{"hidden_size": 256, "head_dim": 64, "vocab_size": 2048, "norm": "layernorm", "qk_norm": true, "bias": "none", "init": "uniform", "init_std_o": 0.0303, "max_grad_norm": 1.0, "warmup_steps": 0, "max_seq_len": 1024, "doc_mask": true, "max_steps": 5799}
Each number is 500 + 50 x the weight over its row's rms, rounded and kept within 0 to 999. Layers, rows and columns count from 0. Numbers have three digits each. The size before them is the row's rms in percent of the matrix's.

# v: layer 12 attention value, 256x256, rms 0.133, rows 172-207, columns 128-191
# o: layer 12 attention output (transposed), 256x256, rms 0.126, rows 172-207, columns 128-191
# q: layer 12 attention query, 256x256, rms 0.0977, rows 192-255, columns 128-191
# k: layer 12 attention key, 256x256, rms 0.0997, rows 192-255, columns 128-191
v172 095:523560500499538531446548530458563516489492544594518465544422467479549486541516553519562523474505543515494490503500460488519492454392492373488484477497540506529563549530446513592449422478416457
o172 099:479462542507497468470502582564467555451512476479478445453431433485501412399579595522562452469487436537522345480472463455529522413523533554550550449451561554537525535487508457540505465526450541
v173 101:530396514480555462460434513509516464459444512493517484501529520541402585509478590595535486480529488534453576444410493444438524574528540436506543515575436454595442567531551506473473603577394500
o173 102:450425528553508543457535454463556509518483543442499500545416515572532553478545443461479466506396473456558466446404485477596583400487440472592519521454416561436422460501510601462424509484514527
v174 101:544557524663439518541608424442569441508535568398493522530517479589490493444596503462530430492544424555475562506474408504521473538471556568555502617472542453520565612461529486437486505421506471
o174 101:556529556510531451601565486539443461558566589515414533582450458447565600592512477485470450442514399502480444514489518517494510500511516569511524536503509520520577508449466458526491502523490559
v175 107:600510494544452460381520539503475569441566469507421468545513507528448579450453477651411473554476576425475505457453512477432536487586567495547552441497493399507541636448413547551522522538434397
o175 106:622432542507551477523521538561580535533557550506577497489453549546574498455591500512564504419437583471421454485499536514481510485410561485448552446435541553488413556540425485472433487510490555
v176 104:449552470538473429463416540554572454526452437508463523598481539508480532517453455531470555518457544520498555546570468487483634480562437473500490525463555387546521418478480539473520554441496577
o176 102:467387500522529522525482513560557469432446426511511423384462532498539520518539508402534525504564581485568411394430504507513515549510553444504519539456513459425451463443533453552537583633536391
v177 105:470599478446532436481338470469644488428507461463505554430491485431506494535552448453473536403457491577429517459484486469596509461429462562499459440444463549500556547561533514547484595495538589
o177 107:446542533470434575474547623545573450465449487507389562482495493524540520434485468500490494491506502445572489468433506519559510487432574474495470493451477542444561528403431503559506404615638447
v178 091:519564484542520469538511474504466520376465581510525508445544447497516581434492487502459489332484473544477534539386591491589596535534503508477430536408460578481421474533437534434468526542491404
o178 095:460520482451461557446536535470539490492467542489455519455495490360501541550506586491473445548521452452578550438542480582533503412524493489412432495532471472466564471442493518514494431546438544
v179 096:371472440488425478514509435549502558471463463492478457448408445511580432546598517559523524468446492507367551469528488567450502614501507496571491530421498526498438502475555539445544532475576572
o179 094:487435531500486538450484526537514433419551431552500502597538474475455467513523437471448473498519435503521557569442546377484549498570495470487541423544494407540406510410528415492539429545460444
v180 095:498453562534472626348423518474494550506595517502541459503494598489556561513579429443523572493493507533373502549417587502447543407465495476453498465492534505430504543487537538577515508448540470
o180 097:520415505465589511425547478424521495484456576495455589519564443562514502502455557454472493520521503469541454486453504495466463511478546491599461511471548487577560454455503549405492400527468523
v181 096:512428515544483500475460585457558506553463557609408491474580534549505603574490487515411525463561468491432543430507516466468548517454497449519435488461578496443468551529439564545380525459535400
o181 094:488510486402546481451465556534483499458513546617467449466441513520483501510486547460424640453512509523536378470582526457543460479528464410492485546535619474468514447324464537524537574522481533
v182 100:384441556550546489569528489469424564508589527577494520430494505521489545462447531561520489565524518465450477457560513528444535510602504557481543527377456440419556472491525506494514532574471474
o182 098:576556512514523525633560549518509508473454414425558535494595554549447478513535477484534479439504557549549522563521431473513470510517636573445481522532448530529500544468449460494523423543490517
v183 095:465524467588548579498467453419545399560496496471514496423411510454575486540558453534544527504547487475498489427563487457523529454496499497502491439504579599503486398488391545571469530546522502
o183 100:504398441518501635424457519513531528467459516510449448420491510500522509596464537515494366512549582570518477548471517526442454558495499476453447517572514481533551499475543426548585457595623423
v184 099:504459438473608471484532525519604555570487439498602503500509457515525521551532483490439504549461514536524532559543453457408507445481563547490600563470490518645546456454462508458436527437487539
o184 096:496503441448569437525480515456406536592547473402469559525507552444518463547568562497487461571595413436562450486488497492456522530531523473540555427496546537465508457574573565519515553524481515
v185 102:440471533482525516544540497537527445483550548427439520551487416425495488470415474523586496500513556443594482467493506480542497386470470472547434489401403475530453501586490465508526468506599527
o185 104:487521390445403510441497524491455530442499465474427569559421537512493567511473506540499423549602538492479506578428411495605496581435535461398480509536502477499494673545537378493420495509530475
v186 096:585429510478538590489570536458524553619679532549452532473400564475461472467449480498525491583439467509472525487502576470453614551537486504524527444535464510538564531471529481467447547506564538
o186 099:399526494496433464493529483527497595522453515589550561523552492419469442405605497578523488468504540507445475456517598600538479459497466513542582510513469516559544477407544508423478544446508546
v187 101:509448486617519390545598421492496521467544488578515565569452516578563518458419525497476497525490485505394520567475533560566414470507496541530567504485605498524477502431437495492432432570453481
o187 100:528514534492501482434509437509432497460475601397544555518498488430461452548525507631481451497480510464491437602479423497468562509460540516485566450477447495510547483521462545524588523448519407
v188 092:648484484567522482521498459531462580464524508570511496518470521499497599460513479500437416442536469414468526496518474496549508494404510506552515408510550414416500540594432478479495511524451508
o188 097:473518568566538505394478462558472431516448513479558568512560464511469521560414583543540408459493502432421498515522500523447543466582506423525508513504517509554441488497552530509544407425543526
v189 098:491493513542527401505526533465533558406528513654551525572374460494562490555563491544431624373546457554486455474525460411462468476412468468477550570485526478492424501553493423536488484465436502
o189 101:433449463499417474521553501512546448613530506413513598371476460413452518556518525491518534566512539517549437520502521539531554468498429527529487500525586481428531483538533501546491445520502400
v190 090:498516557476446572519440482486500478526428482398479491534493536446506527448533458598521584471454450448573483457567499448479572457466506614517322529543548508421467533478516530468549527502489415
o190 095:363537496528527508439430496495571501443440460478450521578562476505483465458497575438508552531547511489452519517583457491440454484457539480370483376566527550508457575496493563524422454546458490
v191 100:382475532506515451536419397468523521413476437531515534457461541528476531433547471442551488561564593498492512380483470436495540443509464437508505468513459423486553513465571474378607512408593514
o191 102:539459466495473459584425468532492554541531528411458471567432501468610493478481464582431485452403520532629487486585562599455547480395587530509419581501417478479523496470538450526527462567493536
q192 084:537476545445525526482541499505513493527471561511565498462531469414462507556441479494527512348430448451557609442510546473457461495459568451483541591528562476506573533464469513530480558479505609
k192 078:572506561483619407546460533508448560582498381535477480590496510537507518475539476575620473561483448421498525511455564506442487532515428500481484476513423529496527533429506460470463474384547355
q193 094:516480560522568553436495466488543499519535534453510480475477519485472475427372475515587423393461463578526483473455493465479543516574512557486487516446532486507521503358512536345510457489464522
k193 081:408504472423451479488467515404518429474439412546465510489477576460560434562481547367527482582545488579424491508540491462589510493491551463472461490491552474451512517500565542520502563539514533
q194 093:473570490488479469525453434529494422490472463540529557384587511531478455591531583464561490505586516533583527496486498553505525547530551547513515445491544571485459501567489512499430503519490504
k194 079:502524404480517505371503518482515531512605404508498428481476411597486492485593503576526492562522457513497569461504544402420549584533413577544474529496446503504478587482609461451492524505473477
q195 095:427529458498536432502511527543611494490459451454433512435539440423549520525526463549504624549537558533487435450520548505506453527487505515526492503422515525533511440510422518502454429419482490
k195 080:570432513559630527538604448415528477531478414457488440589538533599510451536484456502443445536525453508502528543435573478542499489583549528403466476469471529529502361578500458567516578469460452
q196 083:456576500533430450544381537492593496489477491486533491463582458484458512547558465502397478534558500533511461483564400541522467448459488592493585438519451431529542539473449524497540531410582423
k196 086:629426520479634561397580508559452523447430447514534528533530493487457542461434485480486510506506559506504575473439537506418483560569458464500503523501507479523381437502528427499538493553512489
q197 080:464538484541503547505608462520516602496454443504419514486548481511425469539478474533611502452480464581550500534374528463495535461443525594486504595526496485472515514500470482497598433569494581
k197 081:560540528490483499502506574366537495510464467399505525443516610411556604563508486463435485597457442455514433505558437528558489530504540578457466481571514492491493329507503433492500529526527447
q198 088:516468512465619421496522438444523447465483590550543529458504562555481502494445525449475490513486496485514546520466453454569528494449490422481473552528494502493396529470510505509578526473472508
k198 083:479455434566446462482619529533565567613587523493496432479523443479613476463625445541448457516561565528466533467472466488462537517509510517536524477494488567426474503460451497498436487518482565
q199 083:512481457604587534519478518478520504487477499510567540542576440503456455482456540499501517460478569523547520473360568485471489526573455468505369524509506497526577606397541512496432652433482504
k199 079:476480534532556528513551495454518502503481522418514508479496493497549521524528464492423430464448495517496540503495532574418522540449474469512455401483462531609448440561529447583516447499603495
q200 091:431639507504430603473433483459510484507482448445600560397509514520454517506438504521440511542613474519539444545441539500490516436582488413615552514498497541503409492481480506562551398549474541
k200 078:548501438571485457536553579496497490522529450428515471459535473459572446520564501504528491581449456561553525465490503494510465497448529566496456508533462497460468518506546571387515502439496459
q201 092:450481475523486456554511483470414456574536560413459414538506478519468559494545569488525468383516558541503488534518550492527456534535536525383585481495545514521572523471474444540503554550594615
k201 085:587554535448516590502541546526430432474495366590437452515490479493473483518513465474595514493508504451452447516480529480502513519579474582480485506479463502444409451561485457435503567457440489
q202 083:457526480514541454488518438481481606444425512537536552495480488494554525581405480458478420454461459526570482514441557411399534516451481491567512486472546510513492534486490595523531492549501590
k202 089:544598519598574488569570513510455469496463530424497482473443512512566484545520534570479475613493511550528462508457571467555439516441544540537491518570488528525518513469552468413501506512451480
q203 078:519466419478442541472508481468547539520492497468550482449509471479490497574450596533505549543505496509491544418529388540476438552462494560480560468502481452423510566442428508483489642447512545
k203 084:545415460446463549530556499451487438483472530470558535515533509516495574431419468505588450480492424502474465472506510461393534526551517415478550442500396492535464503442561487507494505609465431
q204 077:518437529573337515500512450496499466546553549450545493497591357519530500391523497602487519399549534492456489545550488520470525597589464542458515465478535493550515502505515498554450479558445510
k204 085:565437557484517589501464468482523552446480464474521488491531471461400446497483521488495420490425488416409575481510423480569547442529504484464557570569476552440491555432461480551568489443530467
q205 082:492478488436472539529381622449551502529510602527429542483448481547586436498516448436449484382491430536441507505460505507542482564570490470567564533576435473487524489522446631490505560438485494
k205 078:520559501549562400515476569462390568487542388437480389493576438413500558478589600502573544534566539442573544487529480504560471436497452580469419497454555559568500438574503524450490505468521537
q206 088:550499427498540443493559531556565552499436489572524464416461435485502509588503501536535500507512447457639473442550494459408527496459479507545458461424539331437507431393509399491559452540500483
k206 083:479473490390540521478536490433486518496439563469543581491506625503451425582398502395514447566491502599440420502440513481518464485495535462536495517472526415563553464470520478565534411562459474
q207 084:393585417547508484512553599472543450400404561508421472519516544538551472431539482527456453415531458553500448499485554438528432429469503504543535568454514522498554521408550563530497462507489548
k207 079:608539503461457522454375533501539400496384446581433517479590521470460490586477484512563473544466475566449434546542546507455528524448503425536531479496517522434557526568533516503449472507557427
q208 083:525436475508512461508579468511471556552452431523501550446400474491496478488478509463453338519540467546554414402465485496471545511383484550395493572500567503475504568466521374560564563476499464
k208 084:536593558424580527416461525490500432391375518426535504511595564520529528526524433435521462528546445536519465490469456541500560451489494454494445464442540418545564424527569541557478408512474448
q209 084:495472549637515530464458633473475523582579501454547496556552573478440507421613607474485543432466426534524522476504489502523449431546515483586523428492511583474506580434515536582462501507499437
k209 083:536477492373547519539461446509497556486498451512460506482485389545511507521521546561593463443567505391502423533563501569514504512456483510477464502442421443555540473505490484434490493517521465
q210 088:524420498523449538467564474576509542483512454479535536543419505466509476509503618564538499571485479452526450519572453510543571503412582541456469463452447485436520570377480458478506548477459465
k210 074:565482488471572548488417598534470591504482539557462488387586463442455563376484530398435395495495464550525523454403434468433482508534518495529549525523477482571483477542493497488534397494468552
q211 081:458535548552433520454481453479585458457551448540548512553499360477502455435492516591498566503440527517453563504568439550501466514551509547482574482459469507603384461548487494534484476490566472
k211 082:540418533445477567513454507563548558409531471440493401486572470516522544536458537481457574499577657459508513490514493523391561456500476533424519533551456565565453423537430487468518555447534493
q212 091:433503489516413550532478515535455486523482454473546485488539541543495381537559405412491513510442417491467412551547553491493506504493418508590400597535406473464539403570544550543562559584465523
k212 079:571545458541512445509496434506482545603484374524452431370491440587501520461507520482487515521480504576580494457559476553432506509542466482502600453518542333490357489569477453428502447444504500
q213 077:395453575521502470567551538492412600532515477481494604484442419519538517464467526533539421587558519491651489462523461421499449471464608513506562476428569408409526485487462420485546537415409440
k213 090:484606492564610419471551454504487465499388586639486504531461486529486457528456466436458484525511503463466446530490525613462487519427406541527497519483571426520550472385564430440524467551507523
q214 087:485459573495522385480473493550482520500506485544483539468475506497504529480435525618528473545571519457491532567450476458540514575493484499463512534474524579520473524459434550493621479457509463
k214 088:525532451498419573481502479535573529436671600551469556500539493444476479481575528529499476443368520459519510515501521523409486396542492511495549467511461458474475455570501490402490560459463530
q215 086:450511540520401553435567538543448450479482515528474589494453398444491517457411486619509480582547443580537522456514481582556463487419602507505548457531495485588371531512478462546529470522579519
k215 085:467485473502497523476549473518450484531500519489482535529514511461393450508478617393456422568476485499503533567452555553498506446530519371570465606505502489464573502417549466413532418553538534
q216 081:479459535463503471459505536517518490514546465553499489485489499518528495535513539483534452549475540479511498463523504460494455427457567495446507426514476416488469508404495431463581505499527477
k216 087:501530395506582435469577410493554514421468502541507581506504539493498463466437472581500494554498525546573557395437393534544497480489519596562478582552557413429472476335501602458431418514429505
q217 078:508549459486534489542483521521513511459510490476551463528440504411445479592517512497460458562480458483556501561421455470557493482465470440550459481515508408441492539514512551457436515493483497
k217 076:449472573587544565500430472472514487497416643511516418473562423507452478475511559525549464515516488536516477564523526530449484429491585481455569444520553488506466484412483498488466472454574516
q218 082:498613466528463442548514551489457468574613491401545470584524473470539516549515446423502426514432469533476624526459468538495530517543450540537495508547514509567443542488500532457459458543512407
k218 083:486489458581538513504536563481470440539529419482402555579506548514494519519494492483508538433573431469492436432482515522469420490441460530474462445432523475516566520577458458461445505530486532
q219 080:464522491500614540577482539494447577548475523501472530509427482443483477565491521415465418544528529636555474542421526454524515428352463601486486516499474419521526599455494415452545534549502462
k219 084:484566445516463401517528479453414472467548453514516435482407518490459493506509519530559375513473384526485379501465519597513540508522481501492628434471587440509616521444550470564414515476481457
q220 091:509474522452595453469538495524474478545490471496366530450375524583506520417502466562538459516488498559564398505489533437566530474517528493501462398475519557463473568447514492565393487517436525
k220 088:544481499429458388519565565422469530495477404581496379564464496521543534611484541451495522435505449527520555570390528435475425554498620520533496398479608423612491500489526540499549396506557408
q221 085:452406482616574529510490455514509629477492482387517508607498487543500535558512622528460517474492445546556552450497564510564461470482494446592517528425527500567628511460471594441464484529507489
k221 083:507438478499535534507500538441508545558573370436424461564523452518420453530571549566550502522429592524502471536524491560449569495519463443462487473452560540479506547532461485576472550428455518
q222 082:519440520465590461460521500443520423427463556529413514495437474509495488530485517494508460437547481576512472421559463433571532410460603545547518496467558440562535440428523570483519518485417473
k222 080:486532302487479515520467438477563557432499549594510556463494587467532413468618565532528439467520408444548475539493577409555486474493449438530519455387456505516470459546533553443555532473406469
q223 082:483445549520498486422489475538476521479569508577564612550469502491451489589505560576545485546574445414547423555460483570490459517352574450467458516468542537525524414466464534601494499577523575
k223 086:500484565523510529469585435410529571475556450416412357488506365504490526501544553492382431520453451617529504527503589454480522408513511386507469409445438500480525573460494572469450457414531444
q224 096:459520385474550490473509515491582480495382469519436579427493492461464489526472439491463410461548405525536508488537524526500557505386446606489481495481468445486496518493551531452509465542502512
k224 085:548514553491482485475519510455478463538551511425625476506472599458433484534464465457481440554479445565495461613438499391367522474472447483511421481514617517440504450445549555466499575432505563
q225 094:461491498505489545495594401475460541515509472504476509411454531444529420508465562554498462585482500523579464520437527547454494577423571467565455481508541527464578488504437532506452482509486530
k225 094:388568537461560482457463540566381397460544493506523514499466531434436576548485532399470503505504456436467497370463519553494599433589539529481474599495644446526544594408577538473528498454514544
q226 090:577521522515528471525532403472555472486586473513438528478491462466502550504483492563496541461424473415403425417550489510498538473500587535545451503519520425442498502532501496522494484476489549
k226 104:605468463474473430559555566556511520506478446543476509546521429429469523487478462550512518575451550426520530606506533464450594522533534506557578463545448602463445488441558461457536395424411419
q227 092:607436514450485557443534426446443496508521585418562523500402495512480562531506537431489468512400501505573491499535477441530471495457511452402539596449463483533470443530546511483579537504525518
k227 089:498488448467487509433555487586545439498379514519443492440483568529606511521532543583504515553548577406439475493512498533517465509483491537469486534537552498522558526550436462538456543443455519
q228 095:511504506528413527496417605517462543446487527435527478507561500560514458468528505449441525489567510517459481435399516554483455526575462507430469496469582453450503536534441562419477459577509489
k228 094:505478494485497543470552464532448488499445505535462450448527431584473503479559392517560579500458555453497416519519521543498570595567504527520474498514454502510399456501580488440428474498393512
q229 097:442506556645588418604576437489426543447529482514473575459455530584539626483542547484473539598581519497531544482507472565492562480475533551548417455474554511599489505525487634531438523525461471
k229 095:533441466461519481547481547479468526523497565463522511595556551583466396454477496502475449502513538506486509594417573489520513605528478425515444498510517519506480547496511557461572546519518478
q230 094:458534500502493576568488451542522526497510542451545493537594572586566501480505556504404522515499494580459491472615556464567459531505477433528512369519394495480414471545569509472484455578561456
k230 107:503514463434547542497450502538486485578481542483419347455558491440516488510546596440526412528530475498578536534580473492556412465379459461532504397538516471598498414463458501517502508472548562
q231 105:441455505421523460522571460504480504407522456516542451428531514509498479483453430503487563488465471567430557562470455536466518524525563582537522529526507459437574530578568549490583404444541496
k231 088:510616556543570482491441427439523412477476578502516534452489502522447470479536489553497476566479426546450503469557519426454436509476442516449490520482542487428461439503596531480554527453527563
q232 107:490541527496459522439456501538501370506455557501517547476545519471513486447466409540571438552410547517512435513508496503522598431512483363516515479578526487508484594501516477502460443581524536
k232 097:498518515602497467538457363416591471563490542484569422455429443446523560512381540447409527491531483436491512421518529496555504513429498546565453490497496449551500626538491467546493468484483490
q233 095:447559479493412520542443507496494517494489478473450593465474418511478475528504361508647510568452526471468439544506582497486517405478415552546542458492530487543432536451474513506480498585527490
k233 103:496419487469392533451437553602428508444530416467513499468576458529585522478449475512569550517538530558530495554521488408445532429445505373524499441449473455489522472507534431492442512555488534
q234 100:517542453503514520522483497534530503506433507460496445515551496540548568492384472543448575536455446506564508622469500483493493463646445501405438505554492447547508562580523530519499569479545456
k234 097:448491606465423515520438534445471500505476539519574466449592491456422569500502551346523485515495486524511422575489482458517548498418510498468511444568453427515510478529485476498463527587443455
q235 115:492515453526634490504527523505436467480529480507472455495471464464509489518503526550626427478490420477554526541387504432519487435549423498395494557548495459657581540447522529496540576485444553
k235 112:468543468530534534507502495505529421487472526597536563445514505395549556495547572503563501571526417417615575512507478550530484419479455446541538405562481526531480429550531480437455486446350531
q236 109:470408547502451439504513578550516497409504642423447511476534484541484470494534492593442531525502480460475481531576501500508504453549522439515433383458515553509554575522543520487564510496494421
k236 107:471482492529522467453499551551521466501514592483506466443559450477459499410520439516523578547553535532528575539546471493466559401508504530482457420532524512611501565461519581470468431545409483
q237 109:578499523495455502497519467450443517526502525400527471494475498485538527432564450493452451475497433534476463416486469501431566546479449518503497508431394445506399448577532446593437496538522522
k237 107:495445567424499498454449518555460488548507591470502467452477563408516532505502516555490471527390534437498480460527484404450501482474484518531527390454451469522504526406580530588537533557443471
q238 107:406466529534467527444449579495448589438433475472606531523475468515507465560525528567465434512552484540519571541508492492530545488503440599488505497579507468533531568455609585415454631417543550
k238 114:491497512509523510469520500511469531637468560561566571397405545568504550466440571530498469589590435482473527472483496450540483540438461516542502515561582458508523476450496415473420506503523539
q239 113:523514562418602365492413585511442449497530458401454428487544550451507532517530462485500554505457554481442571521516436400441499504473480519494560519468524559585521489451516392545469499457510483
k239 111:528479555519528473560469512496446528489495398416386508500467394500449527450555547469578485502540504498480583437532461546511471441654495537460542522450505583457494519465522443596461562497518547
q240 105:457474496579553465511465484582489486416408605371535479522497510450466526504498589407515456570497550518547455497492537480489408440559578473539543465473464502437483430535555518601496538466526516
k240 108:506422524567513434481492507492494500499448573425597514593485582412526437527584509468478534503453514423540505505474483493465366460513578406498554524434492445465438523533539391511497527496530503
q241 105:414582482517511567522536455435530556537559498530442517445505460543477583465428391474460498473484503519447528550545450601575567529459614510491487515486507545523458566532498641529441435540565481
k241 107:574474464611549577442527462417389488501626583479566445468431567548439530565590522446448547553526532480478473494572514527494549591500511518517508475499443489493389514423505561536549453533512451
q242 111:502447535458515470454458545468433520521446481487490532441571487576471522517404495482520558531515536517514518627510455580544509525498511466446505410523518531504512584594468502528496587435549421
k242 119:485459519441519431448543481537425557449541526497475432457533534548478467375531463558436503459482532564400558457517506557502487476501503518559417419539530428659514515520516570486499511575584500
q243 100:574533557451545492469490460519564539459530519442523496488507456496483532485496541457500488447618481454499417440560482514631539477463556454433571559510558576539527478524573436530595500399537427
k243 116:472504562508538484507435495482601591400476539547460467553598361513492455539541500536528575496435491546491532461611432491544489532547437530464445486531512595537457581563451520548555418538552497
q244 104:476617515487511503529641529573461476500524414569496441530478547445510546477506471553510412520513477553525500499441544501519546492558448454361536492566532460467462438480459536549523508514492508
k244 102:455549592452509516555528572566496435556556479537571536371413523597497537404395397506577451543569544510537484469463419495494442496512592403495519568538451431467458487519439475530525464558420406
q245 108:454501531520452491492493419494484513513584536535517508512519551494486560521479510552554494513516485550589415492542434383550506473525480421421605454512500460493525492478479443473565457476476508
k245 109:554526460474395428515408461454540376461530575559524507497572597513456524563407557460530381542517572542496549465493452534453440532452438504448586493548441429539487442409532394538514559526491491
q246 100:372532430483433420525515417549519533495517501563553539532468428484427494534506491428569529498600426506416597543414488582529529529537385526534576452505510514535387560462518485498503458468486616
k246 112:511474458544541491483530442481538466450534441510460440563529450511469498570449422448489544429491454506425526464497570534420447525556419479531562457544503485554521582523527443414529544456614521
q247 115:473442469548517469486550444505494583474449535558500523456512381491539496447603523432474514576393488463561540534466529410435497504567551490509464364486505564339487545421525428384475567598440518
k247 119:510408454454527493517433432569594527537468514458548421473473477504564454441503470545467451605497399527507485530453545456402504473519499498469491451516503461503573550540541463406410487562476495
q248 107:604518543570487532449483479481523513376515528470529553558459499488541595461507516522528514536537552500524468511557433431597484494516552442453474568471538471523558517454520462512520496520568438
k248 110:601449541513530610515496514494508449450445571585433598542574557438495554579554471519564583504497522472520527508471432459562534516495575423460564437520399530479438577431464564510468592518569501
q249 107:421466435480542474581419545479409540507432541489476464515461515511381482464560468494474369478512547523584490638542501512419562518550374493399516511482473518505470554508393489544453533564477486
k249 106:438596487570517412665514487518427444571528431533413501498527508471513519443456403488535408460548545591491565578445446532554504552509492516464571463459515483566457509566409476523471507481514511
q250 109:420455550455487485536478491493425456525509527479468540499572479553548445456573505488475477412453431449462462589459549442466442516469496497503506460466539572562385479520561462499494555604461451
k250 119:487452490393523553451564555467450485409501535422413511554549528577463447481542492501492495432426527543479520400369514435523462509575401510505581517523608567529426451542579466585469511520511425
q251 107:362510458501454412509494507544542497523542518505572581461453419475518472464556561462451507519555499444416408400559545475572505550489511538600582523516488464496537530520529535435458541610458508
k251 109:459469502447499459593523444463514541530514546441493478537482502458482472470405511587551490557413501429462543523458617573529467582413533486605592566482535629518488465545540552442506503527544458
q252 110:502523469443499478450457511477589485411510469549530509540534413479617567422509487550459375502529560521399541607553617562572521424447456459516498433467474569426495449417516438499558575479476511
k252 116:535517481519472481403415469516480492541536447560512522529452519419509596512501449549490425498501456449503480479521529458602389482559448510426489459467507457469570393535482423461578521398560561
q253 109:505457565561506438502513356551548575491476499439493553507543542483509412481565572506525421479630489552524550507380514527446402493471409476587473463489600461424419514528488512504509489566526643
k253 113:516525558542543479559536602477464388543497585487458522463432485469583471468469508503502453505497491529480421487434565401501362555528416438564451496600598505474505437527470516475540525501435481
q254 119:393477469591520504513476449518580553554491496469510503448607565417516481641488478443496503426505477430561457430585439568536478397507487454523486475473622521582524513525564430542481398469545497
k254 130:497459479528484611554428554557559632430548481492471401590590447479471420548459501456447479517543591559530512462623490527475626434527515408530508523459405576463401573445542551500465463590479459
q255 108:473439548403365544458516526500488535468626403461446527568488528537548584559484429416497494519560536543585540526496573554445516499576506474538487540427539518506557525552548473491538444430451564
k255 113:578524509510503512450461501482556526499610443400501488499516492474487532487538525425555506510552503501514564486563486481451473504596454513516416467616524487559464458479508508531520462501494502
v192 110:521526471518541478445508509422455556532475468581465447440485476412501601453490518482487527547558487566569477534540433498463546496533534498510459467568449445439519521571483427487527482561449544
o192 102:543533421467491449518515447511440422464475494449566538508487568498493510494545415457443474480464471567609646608518583494478400474434527456523568555482397468529473468506447554484427505442489484
v193 101:499417504542491535550559543538616557541473595457460452433474551511475561438506515548418510452439491646467559461513595451554551473482436458494538546516500530480551501537436400427471532403382451
o193 101:471440421473405513419469507515441515487536509478511421527601494522536473602495581433631460497431452480530533512458532484506473479389492505571511508488535474582479500388469479415540545520498505
v194 114:410437446477536454504516515474430468539519549508535515548561512542507556607474464456528563546500531462510516565512465473514492446498489430532456527470545507416362481595472543548510476524432544
o194 110:493569599495573484497484501521412486514516505439452463508555444466556570499497487525447526396550501538507563428465529515502355419497377513521560537473560510537522520485550478535441512542470397
v195 100:523476564637528496432547514427583436452457470505401476454517504559483503512521477385560537519458545564577509625505547482515342544525502504479525524566437502445481560456454455576480413479565531
o195 097:509452571569456417529512510556492504479425559478516510548423530499532574522514503514440451449573450405604415411485532456533557493405571404451457475488542450515544527483552509496511544517559542
v196 102:530517454562546516537526525531620613547542507530528463493431416512471440489615438522530554484517547450569543494471456482495518502525562531509611553484568443553532511498513560457412503585446498
o196 097:368570495546461515504514482579474525530463502511406569449389446604398541450391519498457535524459535521472472494544514481427537625549441459459480472500473537530488495459502579447492391411577439
v197 107:533569517538436410414532551442468544422573558512501368578542473521487511597530516436476450567585495502530500533474494396520535532495521559519550432465544412484556499497460514467518416505476581
o197 103:503515504507523547573554458598441511531501521544471530467515500519391468554496418533483480511423473467492549423500536585468554501444431556529475482437564575561444494555572504424571456454556451
v198 101:549468412545511485511392514503430499498501412544542481538434533568542534570457530552494517441458452442376442449576452427454542494524427534403550457489546504477571484550491497569513467544530464
o198 098:453458492457524495543520373494529410520623518628503473532443500465553507444428519509503395499496436527541402477475500462563624444510524484522565516585413530608419452486541511443488524455499517
v199 118:432391565535478508447420509615532463561491492472461470533451591493546496479458478584366447579430476519441426498476573389421535447544508504547522571521512512482451476471502522461482409507494477
o199 112:477434393444472529420470432423563538535500501488472433382501387558471483480598547424456475488461487544476396439600532517491573519448513511548427396542547604432495528545486536426484431585486495
v200 105:505451434504559458546469428474492425535465575429556550433526394449535386474523594502456501451506477520494585553454549491530560442483528567497460485482522525348511531483577496476537533494529509
o200 101:530442507536526431511437576469592466522545431438534516482497518478467487491511483489545506505489578611513560458501483528471499547507488473558494526467501569435446481591528402436496548458533535
v201 102:504498571556318427458497570487516543538448471557467590494469529428531546581558519536411461496521513483500569549477598459559446503476582538436585508526553509423493590528514523454515432514539500
o201 100:518474484468504504447445487459415543501437547494510473487461502489508640473532506439456320477437513518556484532436544571510473524443532525489487482476547511545510506476491408458535517383510517
v202 108:469492495485497490416529514496514429532477469564462503540570405500492503457574468521556517498567485491528550471477415554531494524454578430468494411536527668523525431511511586555508535502516460
o202 106:476476531479474439580482585554446495532542494449585556362452532538471476507460511551540516483536489538543488488503466435534479519492328463400477465496490499538534524573528546539434549551400550
v203 098:518470430449511521391525508508490539581579472479528509461566502504471536477441485571521499573435497539471514515538456564538401481481492518485519520485469558573547473506428469481542471543539546
o203 099:624500469438388427561532528471440457464506516477507479544473413618571479457448502434624519561510548477516435555495527512475570394509502498592456480516498418476565545555567417542526527490515536
v204 104:505493506469349555449470559474492617593565529543451517402464675486562554492559563506539564474532499545496539449430484477563575527532491479428478476520371528583483540451464561575563496495430528
o204 101:516508498376543526538538473544492469383466418549555556384451529519508553493476423549479357518476481606495521475504487496542512541488401563559474505496486503518593483546403503421510454482485414
v205 101:533523444482516456521506418551440478500495484468433532563483520559596488445444500510515555444479496506543491455500491513459505436406446494482514391496437501453439571544524448519543564501604598
o205 100:580480488496604517491451586521569461572382535563425525496484420482557522599531496490532490572510526522491414540458456444610496481460547543521530553559482549535502439519499429496473525478461538
v206 115:542522471478524468538475500485501479495568478488495592507535502422520473386390486507582559420496489519521472465447447506495533511403557515507568555444512457578585478441539541558420497502504547
o206 108:436454520456498479500548489523464481545497570579568475437510425477437524453542456473567504467506505549522512477619550492395575594545502483484513479498455497502415627494408593483523520506436486
v207 103:551565514664392513436468506465563455437485538469426519458585591545441510468497565477500529429447470536487461462425507474430578498494483481496534495609548474570485465543518486509492469457416505
o207 100:521489456486442508508458459519498595563478557507481373398431527456437471528478503514488463585437564471474487519554592447489509434459472571413523510505554473570494546407485502345510429521461538